{"hidden_size": 448, "head_dim": 64, "vocab_size": 32000, "positions": "rope", "qk_norm": true, "init": "trunc", "warmup_steps": 26, "schedule": "wsd", "final_lr_fraction": 0.1, "batch_tokens": 131072, "train_tokens": 974400000}
Each number is 500 + 25 x the weight over its row's rms, rounded and kept within 0 to 999. Layers, rows and columns count from 0. Numbers have three digits each. The size before them is the row's rms in percent of the matrix's.

# layer 4 attention key, 448x448, rms 0.102, rows 21-63, columns 128-191
113:494505530506493499505469497482503492503525468489553468472476476488473509497513503471489509499495522476530454457478509542495529498513512496519497482510449542525491512521508500502491562507457458
101:485467531498497500482491521537517504542449501489462476503519493521520524487451497494547505535560527480511502488479518486478476523457528505504502493533529475503495486541480495509528484493546470
104:508551502543508473508496519471505501483500487506482505555483456490497478536488530541505491505506523504500532524464514528506506479484511508519511458481448486481521493504495500500493501516494491
111:508504442551492529526523544456498487476474455509503495530507520499464497511479502530446490491473518509516509521502502535540483510501532507479532502474488483458520492503539502488499541510515489
107:481467507446477502495529506526504481485470501499465534530483485485527498514500508509517486491506491483459475478513504543486536501473446505463530497524447494483517508478498536487538505481509530
100:489501494480539498517476487493543493498468483524506446495520516516516420485480545475506505517535468478502499508492450467543506474497510503483514515557535489467493483450466457511499520475506445
092:543511475515460515502525518463510548498503495506492513421493462524525536519501510495520538509503488497513482505489537500534522558549537452497491500489548493475503485498514517516514489494528514
094:502496467472508503525508498501488488522507538519485491492546505501493515498522454484551493486475474492481493521508480525490499505506485496512531500492535532527476516506483509514484479480499467
106:531493528497460502527471477508487504512475509472480510466508487509449505467507499486493517472539464505534506516477434515494526528516524533489502482513488517515479543477511506502548453499490529
096:536514503489484457527485472476480511488514540490509468475488468514509552532506506528540523512510460505490483435459518505488462485479443490500500504522570509523519563505518483506499501509545532
098:479487468503485557477500505487509491586525511484470495479543502513503527510483500469489547512501472493506526537508533552480486438536486473477466482485483539479532456522506483494509543525503507
086:511528492478485504529473519489524494515455515460461501525500518519593471464502520465514509516505558522540502541496514491514482523497494481492477500468539469510490545512528557476481497497487454
104:532524492546508446528515503485529485484519510509495482543512509496501470509523478473526478494512493459516464489498540544509495520487469465482507490499537499508497484508506552501453537517492478
083:537456482491491510485529499498520526500487489515508461497515507530551479486496473517499524495552524515504476519531531468492464526509494524471510526457516540539476455493529493492537503475496518
097:508515520470513517531535494512478522524457457485483468489511468521538512499510507496483537486510507493494515467543519524482540496557481505521472542421500504435495498490491516501520506499465538
104:493445518485505499477521503537498522491477506474509512504459509535516497500563506514497476498457495533468543489555475483475517538469533507499467507470487536471525493545506488501514476498449508
103:506490483515492534532488496502499472529455507486536487538510555566482501505511433538502557513502493496491467519476502508512505519553506478521506464485471535506488503507537509516525493506501504
109:480491505516514534485528505463489504504540510513472493485511516518532440514500473531496492518434453527501478515494500511495484502440501426533461491518528477503465524488508515494475521483441496
099:510495480537514481499525546492466510517487481505551533515480471511487507534511463501525509464513462488453508520493486517469507479567525457504507520493483487480500483504505524533506518488521496
105:510487494538526528518499543498500523507495525509462536483515496511441553517529500458521462530523495525520517464537510507526478522542443537488424469480486515493507518511492445514506491460480496
070:521529491527505493524508501493510481503533497477503452497483489472504523538491471507519501524515480541499487547547487479443497532505498489502461513510520514500552481491479450498498530530543524
106:505442505501488472468485524504476481532501479518455481475471513533502480529508483489484491500530525499459462524461476488457438476554486448471544533505535513453487505509513493523526494542490475
115:483455522491458446507505555513484436530520529528490472522499525492457523485545515497512464465499504467549475487515489489496508526517522496497489472479478508489480445524494491522467551510502464
110:487546510514525474487468477482487504515507497505482499493494470513494491501494480498524493424564521517483526499513450498505487498486487507492518499492475500473484554494476474516479461557532514
088:473483501532511512509507523525516495490522505506538536511516504463512523524472467485498466461519492514495453481505486482497511535472504471502513530445486499510458466504506539487464467491491464
100:526505508482494462529472466499474551473454475457516457487508522501471502488507506498525520509467516474512485492493494448503541512475508498503482472481479527490525478523467464530481492509448512
101:519527463508519476505483525515512466536499569511455515496484507471470536499489531493509473457442493513469474501472499478504458493551488545511477513529460483518561470487494500452527500516549501
120:518503460502479474487527509536461506506452465506507520459477508514552479541478495546485489501487516493492496558532484488473402478538518533541486554514480530489490461495510517485504498495529509
105:524520504440471509503523480493457494497498521516516515516502463496553484488531526513475462510457556483506462455547555493490471507526487515528494512492472480541528518516477545506494503488518514
115:469483509517510481480480449477540468566451491528492525536502496549441483525517465489481492504460468542483467476490489507511451475478494514497531519504507499537463472504515533495508484509432512
090:491457513501425479484521498456496499503468513504511490517482472501492448490496505470478535511511512489490460527481493538517449523538528519498504525530479475481514554487533538507476468494486450
096:527475509521515569497523548508504472496541475490489528535503493502506467491492513493504482500504491495518501472491526512491469525485457486459472491525482501486516499550575473485502536533502492
097:507517527501523513503497479516525495510444530541500537482502446539486538485512457476509472508530515544493503508482495462483475520470489503537486514476499496535463502503493489521528504528533447
110:492500474518525534482513489506494535493546483485473493505514507478484498542487528500461477526432501470514486493503568498537517473521477496489513504496517501513499489517508522480517509500491508
094:512506517463513487475513482519470500517503502524519496490479518491491454539521520534452532510495512477516517557524545483480483536478481502529496470527492498543522493471526496461502511488482494
100:482492486499483525517492491476513525502427500498501527470471497469474509493530552498468481488511517488497445515479489502485503535495486500498523452494526492480489477514505489515536477490505504
112:496525494519496550487487496479497489470560545551499523502476491518482496507502499475475523529480560558500495445478523483516453478484505503508470521480513472453500506509488455454456504535452506
095:465509544559472496531483482526506491472480548528475525481464508479519511497516479496522558480477488492494507532486486495500491487483519484515482540505523508514479477487477493512513449531505486
100:515485518466434543418527496507509532481532472509514508503523527488448508501478479529492506468519494515470483538528519482462516491468500500501492438506471508490507455483463480493492501483500491
104:492508492473501524489494477543497554488544470483518507473481435475479482517481520511505490461502543493478535507520488471548499525515460501515485499494462487453538468473535528512479555540464504
092:527531501514494486481487485501488524488509443538469539455515470520505468519474494482490481540505482509524557478503481528476506535525508544549460499540498479535507497552494513483494527500468503
099:499505486491451506530519506520511481503491485508506491546520480480487475533538514509461524485491533470484493523495508485517467481478512535451518511573458479453532495490520531471483517524489500
099:504483507507529534511533458514479464517484473514529506457478518483459525465517489506520494504481512517468463496534510502481493521515530500473535485519485491530490515512529504498492535485494477
# layer 4 attention query, 448x448, rms 0.101, rows 22-63, columns 128-191
099:570465512504499508520482499538494528528515509481485486514533471528507438536493480479537495480481481475487504506444499545481524510546514460536450499513494524490496509516498480550533501540535507
104:465506514487476487486497489488496488528525522518536547490489533525523511518484534538485507478521545518468520484537473537514491492469483469495496516499510500464539518507519527543469467547474494
096:537503508467517471484522480480514503489541498499548513545535482506503484523527508468509507466489504548449542478511483542516488470509504471476530509491539485514508520492563534491525511536477506
097:480508529519497501492503526469485487491526518491491502544547484497489530509521466493507491491553519478495568505453477525473479528518456506465519515525506473523518484505482461501470524537515514
104:498498512451493460487515527509445510496537480497503547460512540524536486528476557516478499526468502501524494538510469503445519510497502500474522511506509486499492503466527517500480467513512487
095:478476504469469468467485501501521498486461506502510483458480516467502508488540480475488508477533524518488493516500520482445494473492496473455480502513467488523486485473477481521489480527499553
100:505483515520490515472492511495472523511481489455479504498517516506494514514507508524503543456491486515472525532465495528455517459493449519474479441520554531524469477521515499495536476505508513
107:483469498512536461505500515539521513485487510482488468474512495502491489538489533487493482516495496501448519481475466484437495491510502456531525509489520515489481519479506451553516518461491507
096:462479478537550488478502455503517507484527470506545491497451496458504463434521556466506447503493491493503475445506507513501505484504503497491492527466465544523511512501496471494524495504457456
103:488512542455527500509492529516511492475497484499519470445446468489510559472506462501505462527552485477487483470513480457503535504518509483514500494532544521531467529481499495504485560498496490
077:516515477503499524489526533508530469499539483500483511539498513475500486525451497485483498530546507486464463508512544492459531504458482469527508496503471508500510493472503489480516524518523500
104:498515516480510496497509559501517523514497478514464475482503517485523504532498515491474458481523493458514495467528493511542513547508535510534514444512488501454521505505518513475507529516500501
085:558512480540504513554537489480513497479480483500496507554484501477518475547478511470495483499536478506481503487520502481470526462469518501467477501455502488495535494487464449512504499495519498
093:509484519512464520464495544440530504486540540506512490493509507457454518504494524449492521494508478519536518525472493493513453558493519502510486499511493506526477518483492509483500466498521495
091:494475502487549493513479528480495515536499486505484529499513501519499538475513536536503512463488525517498493520468500520458478495524455511482523518507456492504523533527532501519517502471499472
083:528473508511466503534490480492490484518527482521532505503494463536519462492510486517496491503510511481489451508492514508514479460482528511436485547505493546481457527489429515510550433498524506
145:478465502492490473529488487535515469475467480506538523543488502509525492479531526525508508486535479474553503471477493520492550553510492488465537483533509521515461513476508492551473500493496519
086:536518553529478494525524487480517468485517548515508509517480540488528479531516491489487509505462472472486454513523480526479447479476451528476485547479499504499497504479504484485543441520476470
100:446501507514452501435491480480467456500501552533510492574528497467498528488499478475503532500491501534517502477502499531527483505513524479470479491496497497539524510445481514475490444499511473
090:460482514533494515492512522529498464498515507522492517534508501448453519473539479463535504514514513493488483509501493479492481496495506497512491472467514492483486506514493456461513449454535452
091:518488511538488491526495432498519493517511489476536508461494470485470505558519501494486503465482436513471469510483508473498453486520491568473483524545514516518493492498470524537498501521472532
111:500523486490507468520502518508516496520489517542496513510514506532494485535483499503486516490505489457513468483507507479485542509475511517507494510552495524489518506490491467507507495503457559
120:490482505540491505507495532538532464506512531522501509507458468516502472505527526544517495520487494490466465517508502511505503492487507508486551482496476453524422490477474463516526483469497546
101:541511496507496539533470496524502515487454480455499479471512477447474516524506515482531554506523475542523528504485501455471533541491478478502502469502485495451468506491481489488505492468539509
112:504520481506485471455494490509483540505485511474474517511540490477480475511496504546461524494454525491512543472503521478505513481485487514425484536539518459524532534458521471478560525502573478
102:462541472494494522501483462504498445508482560490495497496494478491489451507463459514491497548483488501505508525474479468486443509523542488513540472500490508511500524516522481491470503520498457
126:495484525492515500487484479494508539516467481463500528529491538430552535520480489517502538525521479502483484455473437482516493492515504478521537490488485535490475482501506497455535513480503508
119:516505530492499499504524511484521476474524524496490459493494481523479445500442533468493505485505505526490522521513531524581498481470505504517462524494513496497520504539523523441514488564518515
107:540535545541509510527488475522490525445517512500508496523469506499508484473565494478510512498507487499495488489458506542501494479496534491457500492500473484485530484509531447523518497478499483
114:538530486510512446505527527469511503488489577504512487497485524499508463491484490465474493517470563520463497519510535513539496496490531496493511568519515457506531473495515497485473515486557505
100:515507514466473488507462487466525498529446554496521518512496531519482495535528489511489522487491528474516544486482480492523510489479539495530499480514515509505523478445502528518491459507469531
099:485473501497493442496539498519476477505483485481495504479501520520546467512480503527505517475462460461488519531499447518476487501496504487513530518491497485521509521496473453533501539472484505
100:504488520517486462507511509499494533471493504534521505491485513562484518533462501461481505509489543507465516508526493433491475475511489513510506567475486488548513513476522506446558534530477486
108:510469514501520509469470494494501529562457487468492503463456477483515523523471499521493489487504502491545513524487512477493494527519542446477507485526479506529524497492522533482493458538506532
103:477513545516526501530481537497495486545480477502500486482446532517459477504518477471483504509540521482508522491428479473511494485529527528547498514491522528500482480469474463497456509459496524
102:488506494502507500493497552518531513508553530524525462536524590458529447482502477537493515467461516523495484512486544499501457489510471534522423509482484491534481535491561530473479518497495496
100:481460486505501496420511503509484513543462477492509555543505482484479501517504484481504496531542512546514504533541512499463506511536489472471510464520536486449508511476495548548527499497469504
105:502544502496517506523528479491492471536543500533530483465482505546525487515500522495493516510473482497466489448479557470535497485462485518496493547507498524464510502503531473513486475487546504
101:526510518517464522501495533464529475497533481483510503497471521453473493519497488495524528525453494509492478522493528555491529480500488507475482494501477492560532482533542448530523508530446474
087:458489458540475479527502461471491488525499455527471497473529524481460492465493501536486548491481471487521527479494497531494503510509495484520433476491516467501518481486462511487498486468511543
095:487547528525500507525459451482481524492473506510515432477504493504515473478474500487412480539507496472487467505499492460491525475561548486473562487497538507523452476504517457497471537511462474
109:496489462467483460468542503477487489549496476489478543511482482516448481509532509534514497472521491488544490545515422440490487531554501507488509479489468495506516488484492467492457529468489479
# layer 4 attention value, 448x448, rms 0.0955, rows 0-7, columns 128-191
104:503512489534463544481522517518479462509445528496513490511489488521530531490528476489509471499513529479504528523527511527488535490487486480527454496519516503491487532464482554497459486537515502
102:544529507541494479518509498540496479470489497534503469488496485468505495512503514521541556432484469472504520508525505497548523522502491508499530481463501447470533516479501491518501470494537512
097:504471542492475463563530510544481543502513499496508507504504480448504501497524507499509484475501497472530489540480481471476498504490528496562508491517507513466511524466523489496473538522565478
098:448431534513501449533495524495473475483495479541483472525500495509503490500482518538530492481511505500457524517531473520455461486458515538466501471481505471468501502472532496522517505494469505
098:452519500510519502526525454526486477501495507530461506514541479496516540495518485540505507477518490469521543490512505446517434512500539509483484486505464506520560478466488536478474545544495486
100:483462465495526490544486536494464465486513481489483484515480496525488507494508507515532481510486534529440489456533493496473517490522433462516491504467479524497508499501497490503516475505515466
100:487511506495488479532508504526553539516553502510482468491459485484514485529497492528525506516502540485479503511481483477499515474480490501476519522517451508475512462498500497481514506485448506
097:549521436450508500461500467538519493470519489516483568501498511490545455486533485494456478548495507480493529496498479486503477521494504467500501504483475493489499554546535497478461467524488494
# layer 4 attention output (transposed), 448x448, rms 0.0804, rows 0-6, columns 128-191
104:471518493489503512517528494478473486451518547516478484491495513515488473501492492549455523563521538491488534469474503504494509471455497498514537502541509514507500524482475519480496509495446493
105:511501531469501515574487531474498485471458554526485515466518469528470481547502502489532536511506503479490491482513535539444502562506504552487480489511473557483513486549517497479516503479516537
096:471469503466495529515503435533487508476474496502509492515458482459471517444533535523507477519546469495470493515504503502434508483478481516509532475534515514512514516477532494508442501481491508
101:482484481502493451447479492527513478480518514485518482498495527477469537518540543476485500497488467467505481481504549524482493529542469504498526458482522489452505504461530484542506548516504538
100:482539514471510520505510481522505446494522509488525532528569495497529497513491490497484495539512511471497523492533485508514517472489535488496477447495513471532536502487477513540496461452466470
101:478509511509505468494503511511510518453521499476472481485473470507500476533529521508519518510471479550489511483472498500502483457489484500503537520515500525506516510514487544506507500518494485
100:500477520521532508524529481496522487508568486541517498502493489492476516484458493466522467499518480484554463498493464515475533463481509547559512451482478435505519499472517489512530481495500495